config.toml
n_layer = 8
d_model = 224
n_head = 4
n_kv_head = 1
head_dim = 64
d_mlp = 512
vocab_size = 8192
activation = "swiglu"
norm = "rmsnorm"
norm_place = "pre"
norm_eps = 1e-05
positions = "rope"
rope_base = 3780.0
rope_fraction = 1.0
qk_norm = false
attn_scale = 0.125
bias = "none"
tie_embeddings = false
parallel_block = false
init = "normal"
init_std_qkv = 0.0457
init_std_o = 0.0
init_std_up = 0.0457
init_std_down = 0.0
optimizer = "adamw"
lr = 0.0018
beta1 = 0.95
beta2 = 0.98
weight_decay = 0.035
lr_head = 0.00546
grad_clip = 0.5
warmup_steps = 431
schedule = "wsd"
decay_fraction = 0.544
decay_shape = "pow"
final_lr_fraction = 0.02
batch_tokens = 16384
seq_len = 256
doc_mask = true
train_tokens = 121000000
steps = 7386
dataset = "wikipedia_en"
Each number is 128 + 32 x the weight over its row's rms, rounded and kept within 0 to 255. Layers, rows and columns count from 0. Numbers have three digits each. The size before them is the row's rms in percent of the matrix's.

# up: layer 5 MLP up, 512x224, rms 0.0974, rows 106-126, columns 0-223
# down: layer 5 MLP down (transposed), 512x224, rms 0.0922, rows 106-126, columns 0-223
# gate: layer 5 MLP gate, 512x224, rms 0.103, rows 107-126, columns 0-223
up106 100:053129101121170139097120135126181120138082147134148123091095156148105149128107127142124131176064155058129140101093090085130155174154248133126127152116095127136164104133129189099163092082073191124095176129151128153159122136154140127133118114162201129121113135147115108142168099132076120114168068142158122135122095128063106157120130122126086189145155130131092115236129127129112152084140104108114154152121145123150130112115163159095128127126106101161165129136169129127120158186074136188089103133066082112134179185134166173154099084115040171150152169138092095168080145107125126134132109157069103161071067113146093154113133143081106141161128161050146111109184123143104127116107
down106 103:136104118145155122096172121133156129146112251129087114102093155219152086091158150071091104140134151114131182151129123141176153173110152141055146130128121124167108122163116102085111125119147076186078121157099218077096132134158064117171167092113123120105069100110143106117188157119043217089172163116137130150107199102087075144074182164109157100117116102079096143126136085127161091159148146146152132082086123177112133179120110166134104123100144125094173172119131126123094112122087150096124094076163134099134150116110137172103111163168120142145112116147134153110152091139116113076129144121094162085143173126107154090105137120078116111097114098072121115126179165105152125128157
gate107 100:113112158133152128088106150088129082078090116149082175165140121121091176142094120136161085093190124205156118063093136119135098137113164101133096142151153117166118130179125111166119159110073162154100111127106126114171181129130165187103106128134100155148093170121087143071093077142096126131177168121147137133124123058150151115123162140110154128128128104100096145149094164148138107125166198158087106105129118098114213139110111087156147114123168096098151113132122092084092119125119150110065155127094057195216090104170120140128118152111178141144020124142112159119102084077056145099109087093100167089141062135124132136136147116071149109087143139182096164132093129122194130179147
up107 098:146093116153128164140144145135139131115150131087148139147121158121148164136081137156133104147131143074058142125133124140122148082132169091099162089133117183100066098101138107120110135167062132123091154109175165091084064164156118107079185160140096168149143131087134136089102123144098137147185152112122122173069199138158107099156131165132100127126141151097128077117105136124135138152205072118132076100163143132136096132172150133156130106159117104102104184110146126153148170026140136245117051099096109120126146164052109122112087126144119102133158158065172129060160149130138058104183121168112177121164192130088146120079120104144175100140071122105162172115142167096119119117094
down107 095:137154138166111150132169105102125163158101126121127120104073129103088080165148111115109139113109127132093131149111111123105086102127083163195097106166116146153106096124150084157142116144133144102117104113161147128141171159090113149178145155117173126105117108161158135146130185115141162115096172105082138105123132097108110124142171166103109156128159194188084136180139116149158151096154174190091143180127104114199169064073129112078141148062104178136133087062042119181132089122135146126156172155138089091123152092146180097123146099148146119139125169050097097160156150153175153089139093071062110109124141255130080126114142159145089153186133098157097070137101130123119136148165
gate108 099:133095173091119115117102099107114135127143096187116129072167195065077147125107166121159148124144086159131148145135127112126142149153130135146129178142146159090091108106050107158151163104098071109192117141141052161161069103077125134116110090149111136141061111113100057095101127139100095109154173118118135105114121142130076117154103153157144162117118126140111077149037128147118038110103158119099117175125199135134123138103172105137132072144144162124139122105102125203176177037124141092098097123108126167142196112191152155160063179102062097098120125135078134121154121116125135072127116148133147104137106147099070090108113130111164183134137094130122105092122160051110110160159
up108 094:119101143162152123129177145132100099106070129095122099150122113107062139173089137133037136169138107072087176120132192105155121174150108109118115160136026095142185156128169132132125069152155101185088155171120179136110157154145116109107156129159123142067090147104152143111152141118121200135137104122101092149136137123159165136078117111145115162115063171140155169166106109167060184068158084121143140129043130148118144090111136124125201142085123083083094110110215119137146077166132129095140176134154064148139090142091105144166137111162125168137145146154099127097156129136119042126109121134088106113137121152120100125095133154105131099189099123093160181170172139138171174145097
down108 093:114155130134078126136139148152108107147159010169146100095106168093121121130156106169124108117186127163113087151117138130128146119131145113145156100096160131112156142118087156148181112125143119123119160139147040163132091119100110146142154066101110104148061072100121094135094160102143134081171114132083136051044091150126079113169154114122209125128154171145106082123110155159179105154097115127093136161159166143084128027077147140101103109144134133133110172111129146154121158101136160157137084136117141154132204147173138105150053123124100129048080073149121156113098154087100114113156113120145160137129095245159132119100137124138168131144132061153126123116183103093146101158138
gate109 098:077123098169133087154109138078103099129151069142109127084166088141126103124122119093123139136194130153186150119128146146181096130165175145082175119129183150101114144172119120125094160112134158139126121101106140036122153150122121120145120128131150093145143151161140112140136153110138103151088180155107072135179149129102141101125160102173045135180146151143121079160155103200119086115148144133111178136126113147083101114156106184106108107079119193141173143080135114193173164126155156114066108073108111119132163072125120141169113145155118145230074122094066128162144057106168182159105203078116110125150107166104130115138122079126047199091111134133148131138120076091164107116138
up109 107:121181135134105123149104107194088113152169100138153198205128162118059142147145176106118125166107046166136088123168145184144081115148116137133073130127079103044140128098063148105123111128131129135201116163135151118098110094106062135135191175070137154173103142107156136157111052106198096155165109137150123150110156147119076085123143116104135134087097073044122164136153096123128120091154139159130120103131139122160173134127136171122134102197097155125143147148154180139116102116098110139059185119079181120147152155064137123156142095144118162129122140102101139143134127119129068148185163114082204193180136133139166141148153134150132157140189127136155126123086091121139170128120
down109 103:072157160154109136076092081151174166120141174135134110107119107128091124117154093075134099082122131221103102127142085165166120152140117177176154086148080124110131104121087115117150110147142184157175110116126097145158053138120182115101127145118098163083152113162139137123208083126083108146080121174106086090141090129149139119132099207164158142085151149119138114174108125168151158095161085127149130115137133131132148158099119091183111100108127116129144066085113144168123132140088117110145157158131099154114045121120108125126122103089142112087120120090162136179139126190126138190143064099086120094093088255138137173159116066159119149150094128121102145093127119150146143121155
gate110 091:133139140149121154149212170140127111169093097183129171081167183157141149189096166162152107151113122126145140165086156098122147209154124123151096102140157165152153127143080133116143166093111110193123121120093142152188094113138139136097106152145104082158124174149150153169156211085088119180168161179150017144085191113141087108118124105166108139131075172131108125175116105113093051154141132078118119140115136138117144147066121162077150050174148103119104099128165137111158118118097114108105156039138123099165117166165080139136112140089133155168150118087093109145170102119094080133126134085095150129149186125160114108126179117128119156130146120136163149101186119102139189150075
up110 093:124062158127155097090128121086196096120119183142095112078126100092157152115069145135092132106113162162146145116143119112139185055144086082116141097206152150141108083152048154137183100113160176154112127077139120105101125107092137136142169152149111171139131100091094148164103155141216088109070094155083141121151128126135107137186104101173116139082131120089166119136132102113106178136107142124123121180160102078150140146139059166209152150141097115142189157091146108113101118089089131149109162095128090163131138102044050105098127179143116081113107158156088134034138160152130120101092114129111151089069101159121110118156110130125163101181161107128144166158148135184090143123118
down110 093:160120147131082135141100143171054167181119102129179113129109155148142096176114167127092140082139132161148139144098151108110066112035106194125172076146115173132167114144118120105129102133147145144116123086146138150143153144169115138085145128193100128133131145168106100077094170097116133104210138126125160089104130159147076098094110117097121169105143149181101133138168127124164152117148101139147132174124159102120126000076096093075114081141109149112138103119093145155114149154143108160145109160117129082139195158171115156133086149104105114104144113156136112199119156144066136093132157120096073140098139229147105082137171103168145145120110094124099148051168148045119130156157
gate111 106:148142137145100128139126117051119131139124131157149122123134223183154120099132110161125159130127181100103102104108167155175163099100135163140176110134089145154051175152104143192129101145128120137151085095135093149081185118112154138059146130107105099128089111079092167162165165029094113107118064092179142173083122098145102147209109131119074053096152196109148133085118087133111126143104143141167142113107148092110152110103135072134147114105196112154169095063160120154191099109154136144095164166099095144138159104115151096139160169188171117118150154136123130128166100105096175112125112166158119113164135154134113181141140097082139182150129081113133124163099130093062087179153
up111 103:110126132091099161131129091187133142061160128088131148145135123210137171097122137111101080122139160082141174138099130137079091124194164114123025080142133173089127121117156119115098114139130114146105127108120170155132126133130189077167107118105151134111149203138210133100114127116046123181117094076100165131124112124166143100107106107126190107161137125090171096109109142175154149117129164156224162127144211120096122062159157143114098067110111093080180110146140198124100131102100091192144131079094181116135120144202146127085089155124113162125170195110069138162110056117116145132146142131139121119138118145131143110116136078113157156139104160085144103115109117110134110102085
down111 103:150128115166143136212107146115135165115117062084094119139124103178082161104156092112095179114074124146181123166099127122113137176138095118095101109091163098152145168142169129162150139124131115092121116153147150140122101169168136110143168125101114077123132175106127087155127104126093130085199197066131155109192171088075123167101087108133100111178169157119102123132111149107123158121138115120188138054125152136125078033089137108138098118111164113171139149121160138147121198097073160169130087110056126139127157150082119114124106134057162151136115096117127098158197145150131144086073157105124121166194122196126159135125148121096139202124112076101179150147118124135191129108208
gate112 099:148111197154143110134119126061092097120135119128087119150145118113169154097100109139171092177173144105137151155086114123117151166094101064138214133106143155091199144172101100216124141124144122129142112044094110106092152133158123102080136124170199189154111100073129105092172120113121128128131078110123162204157112086084131169175114156141077176123152154167074145146143087173136144217163060112126104065133112099117122107149152115138188139116136141163116168113151120126169157134079107193101126102099121133065158095102137150209180142191168152113120106110147133122140081151118118164111068135160116148178087140120156128161128094105113122132070101093122116143119129163124127130150
up112 102:084155133159063142135161102145090079094202108068136176161166118146099103143149114076147136106124156207149120100146134105114151182170122167162131108119184096127114115133138139171136119132118130120148127151112080117115164138134130145120101125127079118067095172179223133149161068135172126129116173152116103150127156096150087112116161062166073095142123128137072146145085150208053134159108111090135192166114108150125139147125126131100098104170125099121157125144132104106120171112138141020167157158068172117175104163177178146171132104120153152177070112098122157180163129109089149119133102149087100118148176151203100081140118099163143122062121167126139133107118111115138084090129
down112 100:140133129176093127180115125076091136183133188133097106132129134120099087103144139174090104129112107168173102096131111166181087083102173115083142102143098157181137162128143127096131071092125102107103186089166123094061129160152182142086170099171130166055080174140121091104158118167134136084070155098048113158129179157129161057130140119066124128137120138137089131163134098138114096231160132170138157125155114101119090098112115146155080073208140125092096153101144130160190178135131134099194107184102162081119155120146109085132151152124132128135140175128131157135177170098106128111130077083067134142107114142114175179142097136136132109099141066149172123137121156107106154120089
gate113 094:178120094139141123153142130088135128088097155104077125091126090076061126118130127059127126163202131188126109175130139167088064160162111110156153106167184097160162175150068198191102103148115115054122168134160130163134091148085096152090184124152123126084122075149108051102136179172084152111072074175124184101168138126133112117059138128158177127101093155112118136117111148172134134165133098101104111115108132125146128155144197110131158071105140130091137131131109128067139154140130121130105117105135187097089201125134151112142109142132139046100104182131134144111175103113135065139156148118165171136149127100118106119137132139080109092102146103130156118056113048082163118121138
up113 098:144169157086051130132135157166117112099144140135120163129130084144058148152143097091165183096133094109144137161086137084133180099142050164138148089138159120134193166150090139155134149095105133167185144073150099097131139152102114110081130093126156159118154150151084067157150087090150101209124094113139152085112125156136136115137133110128089093179129103098086064135140103197088092139162107106125148101092120109077036126141158142154145143139130100131178101135124138147103226136183157116119090162097160179146197138134090174160135166120137087145135117116153164185129152136124103120178155109142145167106094104163151147166181092114079178138135130116167081152146125046152096128078
down113 101:130145106117178126178156109144120120086113021149106100147117067119148094119110144128115134126096124155124144188107159122089121143148099152101153130101139106138108102125160057122116130199114131105072088152118156141112179173157163122154123115123133123153137174143139126139078084181101163108098168111126090189102117137127096160128138172145127162145072114131152104120147140154170158159096102189107115146141156112155143122154152146083099097182131157116131106129162148133116174131036122134149134133098132079119145161201213146112105120146147091134126106167152125139173191149135140154091125146121164165095176000133044190110108099150091089122184111222156105093121120102149127161178
gate114 103:109124107150107152087087092174110112163126113132084129130120118100112085092111099240121095160165136155134140116168122127212122061160095137088201112138065109116123117122125142135165126081165140147100096101124149079157075133091150097058150120143079187160111164077092093090162118117106135122074105133132117111106103165135107156143142148144127143119134173129141163111115113195092106116213119118077131176111121188129100153157113136160124097161142123109100115092058062194177115106117122089119143148095150172164098130162105187195134127113098102102156135123135123092123063074097098131154109126144100119136099140095053126159134104101154081082079119097168098089134062168120155089147
up114 105:124146171145187131158130130074116212142105129127082131095135101129107142118059193124172121157092156104159169179145069039100101180110134114088126119115141128109100109166139140204097138110135103104096139132103127152108163095145147075145090125172172111132126156163149132121110150080109128081152126114106134099127135116145141075070109102182167126094103140131122168082123135205140074140159109140125103179121103051084118137089125124111085083083157163117120091118130115143160161124072225143117113124153131130154171147123126138153114122128124155195070120087068096163112099144105130091168050100049136153157150105123104122134109180136111143167124151159137120106053143140120135223114
down114 107:095138146150121204124077106156127149100132080137143155107098157158102116137155165163081078134106119216197134143144110141106124129084121133119116139154096126096122127149121133168135097154148094096149144134114126067194135135114141091156084126057159141137139109122149135180174095140114139144171117103130108080145149176069113140154086128161117075161114171123116085151105208159156096080158180112099115131111118164106134053096075163154093170177135129134099169195133123107092087117129135165090100122063168109156084129162096173068084113094111159151117198170117094119130159073060101091105138136147153103116068172126102174116136106087103130102148102075155185178144098087105162072125
gate115 101:104107074121156045079128108142114093149129092125102104106136083137119174108158096199111139163130135154130127137125130182146177125137127182154158138158076084062176110151082128187115161142108087156171098152079130070112086180110174096098169100127081150170182158123112059073122157107113094154124120115143146095138126154179126054108111114123136151162137156136171134110140165096129121138182151136162105150119196156063151148191168085117174169153092088117128143128164169161128133103208109081153127081152078175084174153172100126152098128114110134104143181155163123105126134159143146155146125162109150136066088163080104154108227109116110150150148155142168145123137145124102164161120
up115 097:127145052143125103132118124125128155177133080173103127125149071159137134117175149183177173057172116149088155110090098129100069092148109136111105126133138096122170122175098104136135110057168101141106120083177068132107080152173189117159159113103114155182143188153109138175106159139152020137152126097158197127161080158114065141172062117133115153123128085137108082155123131148125081131101157228122065181115155165143148113128181099150145150075117107149090117147139107110134092129130098089178117095177157127161123144124136143161147123120210130196101145132147131117136107148112153100124139089102131166164053126125133080096151121090119137171159119076143123169124107162108138124107
down115 095:143132112115108108166049140105121062053167134146160191125110110125099158151162110097112152092130116098104087138135141100170108205121182110177122089142149105144133158146137106091082120057149175106133107106152120148158153129134178170127190171096142094108157159150168100152137109098129136087131147119134186146106152139110129126109090155153097140153101129137116133103093120074151142218097139115084130087100126106173122177133090169068117171146125062180133124120099118089158096113078150121164110117089132148109091133126069111168130127082150136147133126135084146187184164149149123134176141106105136142087149062082085083135211149170154046135151117195133094109098106163079077178089
gate116 092:124137113138157120129137138130073126108147108119094157137095102162128097077090161126100120092152071111090101130147182059123127119139176142150179141149098156105135093111163148134169141140140079162115148087205066100137144105116175175134107153110117143090151122099121147159159151086119172119122185190182145171102158201133059168129132159078113089122147135109156156160150153161111137136170183142105154132076165127166133106139116195122079188076078159140133139130078135110139100153190130097171190137105221155133095129106083156163123059074135090111179138084158136127147141106114144109091155115074099069132082124164148152177129134117152170096132118144182127083153111112056155133077
up116 100:108026141131138103124119139082129047117183153109148147136173112103153167154100116149114109118125148165102119201138071163124136149106134168110126120114124065113109143128148147150113065064193153173119126205137131102142121135124182151112130118147149114123149155089128106133148145176192131112093139080131148124164095051098152097099129116115176158067153121125118121167145109152161113166091135111107079143146164142148175139134166100140119176144087163122150087119093095104167109168130136177123114118141094118122139161150179115145114144120193142044050171090088197130193105140142140100183145166095096072167174134103112131149131066044074170082100095133112137123116176122138137124161
down116 098:063110166123130186176170130101185127105146165110109168149173124148144169181148133087155117085094071108126156154137211129164170124124155153070097107092143100164144138117119110101128132113038085096028094140116119086147068129138107095067118168114097096160143172129153168125147139203071145135152081096144075141128131127149121104110132131164145117087129169106150135156132084174116107120097167100102161101118126146105119084106113101136176186099110097118146099133201195095089133141167166146106146185099115157099171109107090143102156175101061178094132091122100134084159100167127134164181114136169176165151116124164125147105167089150135118088113161145145122087094108114104096128181
gate117 094:149123084172161166115141197143117125173128140093105116119116164098098100171148099109134151149161239122123139107159123196139105111144111104217110162109160123162138161162113177107147088197098061174140126099079175126191116187101162108115159120150166151174175135155060099087153110121185102050088092090169159080131148179101168105171128123128089080158119118114115148147077146110135143183095136149166129109139077137157146105149152120166096086145169123167139147136113169136147146122125108137138059124194082131077164150165147150103131100159107125168145168100126124117085178166110196145114101174123116135155126167144107170150145145113176152151105098154093147170113113117071129138153
up117 091:152107138129106130132139114082182187193118097110104117152137103133155094141080138153211081121158204124156077155135098181135078148143165073142111140106135117076153142136092120134085118203147099143129181086085112088147169174046170146104145111122189090121190186108157110117129132156172101112123139139188093119113174104106143103164117134141112112179135117136125099164137142190135131084175159145166084145147124067126137142139139140139141071125081126083123093130138158121169142099120128088131051119131170072137106111135191123109115182136111074160143060052128170082150146177048133122136144094118139127181127149187143156144135109126153127109077157178124169157127096126121091139146
down117 092:152122101099090140114137141056127121108125147109125090096149114147077152176134110138139102112105180148115085124122189122136075113145240163119112141120117133140116113116212172110142123055198107120140139104135141120060140155113136114100174175090076162154097142162120150147116099141118069140133105150172102091138119121163141096174106111137127134107148113160091099139128157167167143104100049131069126119109056124120152152094097146127066171175104107127172129165118097100098100120102116140060116141118133067133076197158127130138136135114152080060111121149120130118121178109073088136063166071098124130117063054093122169089148142204169110133115129127128091153198098122175133159112
gate118 093:101098149109167123055098138079127151044157130124080085123132140100132138180062162129136070157139129155128114123111131096121117161156180065137125079112145113093137136086092176137140205071122130122144165151170116122147097134099186119104165098150095159133122143100110089186118097110091132151152106179138149083104046151081126064101104136160105166151166161170121111130116148120124114140105077153124128150120130148108085149123190152109146172116086118162142108111186149208150160154086131095137090152123085125138091166160143210120138128060145125110171063130081099089172198094118120148113145137085124113113129150139057157039167105132107141130123155091136085136092112118120180109076
up118 099:121139139162134168123138128166095111166059137141118110155160084171085131110205116130097136167152130127056107132113132132118126134102120155136129124108190076190108160154127100122132143152156128155171108084135131148167175177189063109112108108153126172130155181041137048133140117141169121156145113148164075128161136135142089071107165133105090215120133133119073097129152110118090144120150118199135146102068111093099125126108161136128063170119121155138163190212127084051136158113145071115109135136151105160033157097101128120108189160172156102083163146092173172170118139105121115079174129146110134087116105119104124153119155152111112152182101116122155139118132101129081148186139
down118 099:156108094162097154195154118080130132124140095109119168073143129124115101089142153100109171135076104083114095109163176141165100141157159164098097126133080131176156123130135137203118155072084100108149128146132113122154091145092141100114109120124133100149108160119127092147167142108095148122119130106077108174112121103134126151143107169129183045084160091065097178135137139102153167122110170114136103141134163126166166202107065118097118100180155036132129097098138165145114075153086085174124179138068118097094022110112117100139075091138127121129143150119121140138072090145096129149030140119188085162074162148135143093131109067109142084123154114147148191138087073157154112138106
gate119 096:193108161156134143140106128119158157110161122090095157125081135051139109105075133158120146113134086166082130084140165114137165107120130142104128135132071108107124140136118160146148124163165128148099106080181128121144119107142098105088096111186126140157087190066139105123120120070102080091168133004159154160123177097162136157133151163101173150126194204048132100057096135140082132147169119172147145150105199127139124141143140160062110120146140088142091144106158118167168080152127166171126122183109083138137074085074134129135168115154107184162106126092132150156126100116145140147191131163125114116148093137150100110111106176144123066125172095104114132044104121137095079135181
up119 103:142161053141130103100139118139094086162036132116139162150111162150123086131184151096120179119124117104088115105143106129151059124100133088118168115140133148161068172095129128089183164119115012128165140116173153099125128173108122064162088104064130128083118094123076133123173085095071075139163149178107091154109148107115068152120083151151049105086049168107126152142134070129160115145134164097158112155172136094182111129132125134173100157184143133126149150163162101165103167132084153121155145114111114142112140121196133134101135171145123068136151139088139173108119173095125079072142118125117166152145117109083121138183151127147127155095137154097092149136088150105165177126069
down119 101:178093111139160113088126130141122103126120154135135115099092149125145191099143122143139163153150182169103116058125060110078116150131098138173155158155061115135138122139133087156130126140146161186093123152120156111155119102085093176180144168104213126107113139084099123191103147185117150117119157132117147033078096133085080127197156109167180132128092104169134109156187120075114114132170149146115059122141139117133073132132095139136130098107162113142116116113118126181160134180173141124065150069095119136137136146147102152101152131133111156121070107140144122159159187098164114058193107078053135117184133168133188135118173109201145181146142136110129068139144123167144168096175
gate120 090:093147153138156193093117092162079084117142149184140131154117116079084133100176145154149116177128103130106107165105108174111189138175141108084107156124131113127183079153123145202101130075114090091155122074198157113164114085124107166113085108190131103138076150100087151076157148093129127146127127133081153135119082106082146114094123124133149137140146118073205104118103131146131066156119124110172112069055107154126098139154164087171166131139117109201107137126084064064173102185094086120192139177101125111132194175124058092158129103157126090110098138101136102132120100140141129120139117151135076146068150134136121153117170172141150124105173165110124085085124092065090152114117
up120 099:114111142132127147120110133166084140111167139086152099139107119147067110169127162153128142218171111134116142116176130114112128154161142114096111124136097112119175119206086071151127176144096155092139107127217180156125080133178153163112097122092126128171133128166140125132068135067120141140100181114067060081129107184137134119117104118179107186149118201054131171105137088111130137183121168054151158087132159161122167150097143075072108113102120167114107166131081148160083133108110092128116125100113054158136147179198129122140102128163134130170141098092126080166145110148136154144144097073125065091071092109159095094120122147120115107108192127117080137146100090090124086074129
down120 097:084125136144161111140095082110139105153192131084131145098148094124110099104145093113139158150175116161131100131095089134150067151132106204097116121136099103192111163152125116139114181154125129114213138150148079146121148176123089142168132143171141123107163158084161142114176122143163069104170077145146131161119130165097056164157092097086118084083127101153096195139123170160113091109096148124133104101146144121184158152122088184137125123175152123175124108188168112120150166148117140209151129144112125094126082121142158136115129121072210123134140116153101134153112189112095130113120102077100126088124136000114112139115124153139173109180085156115197107108087194196117123097127
gate121 094:160115051129122160164142181145129095110112120171035134148133136168162130127130142149113146143162138122193111144116104106193099123169116152142141086176168137134178099117127193126151067092058073141121189072128120131104103136146072163144089081171088163222146082177153124118138154142180125143152098138153143136083175102173139124133162157132185055119088092197070132120109130123142094146149128179111110128143123127036089117113193113137143061160151182155126139105112162075151082097173130172114115140145136133102180102130160123115111156154168106157149123131082090133147162159151164112178092120143140185200124153139168163148147125142080120131115127116153146132151146167126152118119
up121 101:170167103149104141144122160184102105119096099057065138126089099152135148118129111126137088170118105171101147092136138136105169166139160129095088135130151150142049114121180075123124106136149161101099178121089123149160105152152103202121112082118155121108148063101142153097088104151076221136121147166129171056074160159129148072119082175136178143103168137202146139119153090101089156146179097061130158124150090109124139126144082116161095108153125158107191142153099179125178150081107116095157133138111097110122107121134162065070137082149119103136107123146160147141092128099151094126164158180099146095140167144054145124123059107148162090053120134177148102155093189117160117112126
down121 101:094186134122093106186110075079104101134085168210135152106119116092147099084187178171083141119088072137166160139164154085147142154059115086140076154085086130139088110114142159091151124114132119131106115108133068096164109132111123126144106106134116070189152110149115165170125089101136098115106096128105171154188118132112109166155096143158144156104158129163140118068084141155069109091068124175159122091088162118113093114121101084091156119126133148096159158164133132087053110103059104073112140161103095129116185115146094108090094191148144157165105127170099141133080103067123160083139099151119152131148168207077160116105149133083095142071165143127109087164176132122170131105144
gate122 109:133133178092141124104146160094101155128110115107157155164131149104162113105154045147136093147088072184149118126133148109119113121088088131191105140118142126115099196155037167102038140136081135131173134097127173088144145127166131120050192156087156197111094151144129101121139136140136085096073107166109124151175168101086094088144146147131090114127152145117088174067111144136076159118113072147148138113095165151154113106105130066113171085120176156121170157117160129141130157147149099122069111067157124154144118165108081147114092160177120160162149088103165116174170067062098121153071113134126124125146162155131111098133110158155114132115124154134175133111118200054152066105179
up122 105:140108192142161128096138112133133101097088132106142134119166161140122135114163099146106136123095113141115066105103128043108116092084154173073140110123136173191126097107120113106088138148197080171186144129111154172155142159094080117101070128109165194168072131142135111116132068163142133152120152117103076103094135139140137122091111162160114101068110158187080195060143139149122134130119041172171139088101154128090158141151114154144103118185062192132190095122098091138124089134119170099100125167175092154163172141125147138108131130080161143147126097179177032137134138135144091118135098118149136127118121141082152079130077127134178130178124099181141161132138213141138149126170
down122 106:141146141155123094123192161125213160118122217148127137110164175123160156146091149153145128132133157147176093095136128134150130153114129170143086162175147169089154129121191095110109095129150126109060098132101123159105184126210100152142109145113124122104121183089163162136101162169117127134122110130072153189093082186110154150163169168091186068162155158131140157119081107117129158082085155114099096097117126107092148098094148126117164116075070092194127197111142153182130145133092131105103148147154072125122155088132147113111088135164101112145164153135120138076168159122138183111181130070122112147150147107148147113153114102132114136200103143134136244125150139115073178190104
gate123 106:144118119132172126077115130093084074143086106100136156152135168108142085114112119155114120133165148192186210139085101061187120137076122143132172120106174132096094195157125167173101153120088116157146142123142145151160121240160147136102123158138143121175079095076158077093126175086101110115156117149161114111166131086179134166149141105101105199107114174116083124220086116156130109156137103134090121099118173134125094081055137053122095090108188138132114159136105067124129135098137144169099156116097077148146149126123119198174134150128124104162104094061134144146166135144116153084100097173092164090166134167121073158141124140123119194138131106125164105119142102095116147141121
up123 099:144140098136104097126108107134120157146074143148136089113084093150211099152162143170110125112150151143099189108120162172130096091080160142133144153105091106126170127142096169180193049109162141098102092170198162098140138126144172104167137109124130105157097121060056145122157158073084144177138146135140116139075082224156138175155132127136147158125145136129164165133124119106097120148094163097145188125166134135164125081106151094141086127085120159136088121182065124187143118132101166110094165192165149156155114113116123119173175153102136185144152137091136147157139092146128173090219152077111153160137094079141113183156110109143101132110088154128119089053125117175100179142113
down123 104:128090134110126135134104128128106121133149103175110124149132086152177199152175088132140128133119158170148150086104138154150128122113109205113159199118098182139160094121112105088115195143088208169145100127137137138148133112121147143197096122119127138154137170138118147159185171134154131125221097076170143059152130179151120164082162117061090116099132062100150151130124120163090145081120158133151082083058138111184139110101126141132097094134156114119167136193115100146122065128069171125074151087121119117180133100145146159119133137151081180172137058112085099134153126108150149082102137144136136100149130000128138127126147139075110143119098159088100143101129129116075137174159
gate124 097:205173096176164114080193122129156158225137092108082090147191155106137158143064075112163150173203110106153137138127129103111110119165158133141160154145170129127113160160163188164134074142125091155158099086137145116135182170098177112082163173140124136074158175125112135062120206097096138111098103125169119094159181136139111091145146103123100111149120101164131131160169113181167161116162171170141131107151161132137134118147127104127125120123141182148107110128139132125156139084155155137151112111175124135133109126147105160153129122178121131178123090085096097094249162145106171088112150059083144142157074192142069144112108116103134142143099178121138165139134112101108066136152
up124 103:144134161115097123123049099091138106077100133135123195097132135118093065152114127161095113119123151149133114161108111113155156120133179098163141159159120123090128157136084065063091143130156126110084129139194055133112136068127143132115105105115134200176100132161163146146143121150115114170092127232069117179180061144120118123095174143145178179113165201095139050105078143119125116157088163132102133126106175131130119099100131171118143083105134132162091161134155109148185120173167090157077165109125154189128144106133139178124104153092158090108160146147125166113089050071136113115137092138133118121148179108101126168076102089123071144145115160083070104121092103156185140109117
down124 098:118138139162179148120169090160115147127065087169147127129174123125101081098121116123138204152138104121165146122107097135148153079127124099147118113109133163115128137167077106166113148109086109143113161098188049159166132128078138111149118094118074106156129125131162075132111139149132143090104203124142123104135094150127145161142158209148107133114156170097109089129111082118091111174133113161116147146136167169128117000183071106146138088092173178113022136173137138159126157110133139126160130107151105197088147064090100128105151137186198082155139111123080159146160130095114149139148150127096151091176107175084077190136118116084141133082146142096167136125099162168118121110168
gate125 102:131142131128133135130126116141086092115096110135088072127135172131114166120125122149128158094189131097116096078079125083099066150158118124143136187117127163107173104191118152142103118147073115174093092111116125110171181232112160096099060125131059143137071145086121114079106131083082105070136106157131137162132093096183121105106099134136081144126084115164087128101155083101122097148155094176089082071127137076088169092144189152114151110114102066102157153130126162167141172109163125097073154117115117114131111144091108120158122101189137146061141159103121181159173093110164053131106182148092148094169094118116130178142094116142153078081158173130142131119140161069149155164175
up125 098:110128143144111169134099080123166161124174091107123171134094121142074104112103111103095167141133133155105194137125125132101182117078178151148144109122150100159121153121144130148082128141124153099120133146133140062093046052094127110116175093128150131137110148140155150167182096147165143136133139087108104130159153107100147100169121087131133094141151129120098156168147098194131162196146123090217136143058146120131146144174089131083135113189169125183180097138112112107097122125147127159152111186131182166127108089149116117147182180103138119177200123112185126121147127106138163157128082074141134128141205135140140133088139122086112192095043086149192129211128141172127061065116
down125 099:167134117094092160133183077158125098173110146099130107080124130085076115100094139103119097163109133093195109058123109086179109100126154152138121102108082123143116157153133193182116112138123086107118165097150142095156082098142079092107140094135106072106085151055097080139154118134097182110122121134131121120131163130086143165182111092127075133120112099102124123115143039131076161136143076159091151124110115160176144127123132093165145124081124109131193094042159149145111178103136120103094162173154101142100134111164142167108157120130172136101156111100097146133172138179183112111129184057110140138141154246081102080143173113136140131099168157158137106172133106130188135109196
gate126 108:183122149139148144092122161107053123124111072108156161118105089097052099106112115117093155143156184107108100137170139107174163108166184209143135135142076106167140126114098114189143098140121144133128097157163185126179113111062103112065097191107095153132118087087158167105156120097115168100113119146136132185165191137135159077145113119112076135127085215136119186092122131148145138114168132077169201127089130149102152103166098102091146112143142135156126091077157137172157162168212087162121121127147141166142127098165134180126067105127128047122148110142142162127150127181146158110114123146126075108071167146118084076106146097107147168108082079135138090135126135094106102130091
up126 095:193108171150116166153134172121140117113132119137168116135122129107100087113146105144073151124128146067118090120128116141153100101113195134094141093116115165135149162107141136180149170171183194178157125133130207046130115103143136132110111203105099135108105134087156178210120092136148138134153069181170148207160174160117179071111137140094080108212143099087095121115179158147101138093140105103179146101137070111169103156125129118118144131160127130158112117106178117163090120147146138111117175162097113156136170097106192119112095134122189093109155096207154157132146136125160162091079183134147097075106136123135087095103131126134097122162065157161158091143149134155099166138053
down126 099:143122145130091085156127157103095152122138138202100133116127115193183143072154129115071142096144147133114119146132117105170167193123128151109157167154147164076089142112175124121137155104147139150092083085115114081053128160158140136150131092132134162106076149078122174105086141129189031110106108141129098195126106156089163147141146132098171129195121116111131099100173131165105113149132110099171132093161106098112157255122099165170088146176111201114065194131142161120123127136111147087103101125140146133152132090133126097096145159132166173189093151125157150124138156102192116088164157090123137122089116110168128120166144105154186103081086164144161094057123127113123177091108